From a checkpoint of a small transformer trained on Wikipedia.
Size: 14 layers, width 256, 4 heads of 64 (1 for keys and values), vocabulary 941.
Architecture: RMSNorm before each block, rotary positions.
Training: 241M tokens, 3675 steps.
Each number is 500 + 50 x the weight over its row's rms, rounded and kept within 0 to 999. Layers, rows and columns count from 0. Numbers have three digits each. The size before them is the row's rms in percent of the matrix's.

# layer 2 MLP up, 1024x256, rms 0.0651, rows 209-223, columns 64-127
099:564446481554495410436528537565473462487464537480462539538533543478492598514582530395538547442519475507527470506513483555549480486515570481542438472423473554380542585484440578562605534483576497
108:515436475604446482478460485474518470540490486546506418545486447523429507402549474500487506398584469529617545469453451557491477549475481543507535458544414561450454526460507419465524555548564422
092:493524443498491564457475538485495523521433462535496437497452550449536392554560430505527491492512512494473384488450486382541486511531511463469429536461429455527425472442478538611558469479373510
103:455572437478401503492498496498497464472563545431513577587567461441420553482493457483503462530492467534565420526584539452400498531433524506502534515436484503521506537607432508474498594498475459
103:486541619436461490393559497475608535502527539458500535547504530472495526511531570477542448488516582569513499524483583417427449530442499526513453517550527485508484487484445662515616495564484461
082:473438479620531581526554472555461477489596527420452508446524575543525502565557429514484531437455424530391485476568483448577462545496478464470474587468519542485537448480545583550501431400479578
123:523577458420527507502551554457521442514505523505522500512479522432527595546487566543502440484526610479504521558406519379517488466466466586579482455570592480579546487484499459495414489500556627
134:507480567521494520533402437480523465528534518549434496536483485498517484627486431499536585462512495412426547537488443435566521589518485526388441587495589465472547454465602448527478422553461392
076:428522483574597514569402409464502540518512488501529550525599513550320552496561502505484472530575559492570441490490448431500480535410546435524515499539468453520504454522408488547515500438555528
132:503550499551495498483575579406417397416497567473414442460520502458559556507490481444540574515564450451548565511525488495557527564543505455512496591521572481502435504487486529514590454551506532
095:449448484429473520517507512472541487478545462463481414500502453454556515486466519548490440460581457485533455507450539511550486461430550495625428556460495519476461445413541509469587499464587534
082:530499565635532536477503495497466484566417504595543576466438535537513573544554463577529429540567519438639542502471546581556534476577516522478532532558465481501527546514565496496467503569491487
095:476512463489515479506501592609510543512434514484474503504419495532490432573458524471431501486512514452435470484571476455499538551609456515398429432504559531487481542360504539437673430507453624
096:416453450506524472479516472418495454468535488531614557579485498545524419518512523451491478460626501528555449520500518605573526498465477483593504571500504562405547485501552528467457515562393596
110:524549425537552518542592562472482537527574477540490491490463571458534430584464518577458448509522563472544589529574597425406459491522501523501546474496517447545558467371428501415478526477422497
# layer 2 MLP down (transposed), 1024x256, rms 0.0625, rows 209-222, columns 64-127
099:594379481552507578493518490473486418443488586500411465626451513547387534479502593442527409520469490515505490789474483538468431500508499463528509514528472500419514505540493583491522463565444442
101:553536426505459564521470515486415499621454515460532428522458445617446495482548452574575505497501495514514460470478555426588551496530519608454465525549578551512546472439459551435442470533471452
091:528530443496511452451520608453423525567517444484541405544578545490576440529551492498567470481486472590526528715540457521493582534534577485569491558574469471430504544578539552563476525505508519
111:525477520558424491351504488494474530501518499502471512413580428482511438451500481489535573504546407384549469587417461481604427481546547576477549666609405472572467495454595522478526513581480530
102:511499493454481551481477456503445536407514478473523525431496449472596387547485488563403531474425441373517506383501508539446480541564467558548600444490456522516469508555439493575496543542512451
088:499540496458446459475484353471498454480464518491554403460568520584468472523490482482509468597472466482433460189442490443482498533551505521512570560427630529549437567475478487485467411481456461
113:478450487472452465463543512496538560479455544571438579507474544534526491500489518464508504558502551371440556243513467499551539482494551409515508547481503469422493472514537493490493552463564516
119:513602530456510469501514582442451567565504480529528416503508574485425509480536575487482424509509479797542451452555574519517512473483505421568579393472413498508498536534459563485527530488477581
080:517517505496589514542468475451505484506480484474515486517507517594409485550459652445585525545486394624469478506497482528487411593406526533511496585452460449550477484473514512477435520531622451
122:492551519485468533531464587421454486576455564485528451426518540453473494473553501454524503563538459482539520772501522496534543524510524444543532560546519504506534456498496505505552421582496518
093:443520448542521541517432554441509575486592520400494443582421432489437528520510458492385454508521578508539501474537547439565491493511564524483530427495437474572475440591525539533528403511462460
090:516519501548458519517455514518471487487505553472514548401544477491519482478552580446499453468559496580538456252517545421524497467535471565529556550474579517424428460484472499499476479457470494
094:503619423424535446549469527453553503571529498496455541566471527406523478519560488517535397450419472514501470547515457500500377542534510569478529540531601493445444484521503406439520497474568489
099:428436501558519534533489518505531462495551472514527519508522394461442459592447474506514427487555470525487486185510475482484534566493513519484468567565528480497509520587447492459424442484503454
# layer 2 MLP gate, 1024x256, rms 0.0672, rows 210-223, columns 64-127
106:455514471454525439482516554507433532519585561546487538483490414523445525474435453496382500480546483456559484464429507507468456418491438496397483490448538490421376532481532468434538529516389397
087:535500494505493486489576543527496469473496525451551495496496548510580416471529498521585438490436535471482484503444516392450523472628538537564474493486522529583419500447498536438495491564466436
106:549541481426553536450547481396528460487632495414426538457541499506437578558536513498574471444521575529601564509479523476432477563574472441435489511430505480538471506507509548456451535472527490
102:526571497509522467540495442482576482466518503573443431437519481540414468548540447572604499386466541435522606479442500473492492497555520538434562533486555577437578505512556493577527480568533495
083:443529481581502423434468472576486573497529531484477634460483501452557482501497527486541569524527478484549386526414492416528576456502535620562527536496532541453470527501629534595521498468472534
130:461456505577509507563522545631501553503491475464467508455499432526542392430498488454437498424446488409455517436496459554526535481454591455507567567506505460480519521443536517452606516404509494
149:525477451506555575555518491522588398534529476482460581538543487599601489539425369571552539451459495462498635550504431447485535486506544604452462518520621406432528494549633441568463526549523471
075:512488490407531510511510501450534450482488522446572545490478495384502516487496547494573446570501470515502424523561508444513530500594564526468523477619482554628484514546507435572521506524565473
133:484569496531489516478557588425424416425498586516434430467522514475569531524514467429519599491565464458559551510522515499588531558541509413527512591548585530489449468495508528485620448555494544
089:494468439503554567530577563516502507443497499514466481542629524474510491451499463494459464528550563572557432505459516499429442500600469442446477525506487545350467586512439537458495584505481563
084:495492555561484461518465547518472513458524590523418573480490584514462512517384509524595489444472474561512426486582490410480443538532450488468579522489512587446446435435425534497474451431537510
093:439468565426460524519503490448430522403587462457482545474506446478504486564503465473495497449547469471487568511429422408492503455408515479548491420512466482525569441577518592555513491467484459
092:550492446568460497464582537492511443542503413470477491497447506393503435491502455473534505383516495518538502493510490484481469470410417420479544458602462561488525533494478467495589552457547567
117:474492521388440468447408436549597466465459563473541571440515482385504490509538517466510532438488454512478484494398439487559545454449489496558473475492504519397451511518560454525626453489520477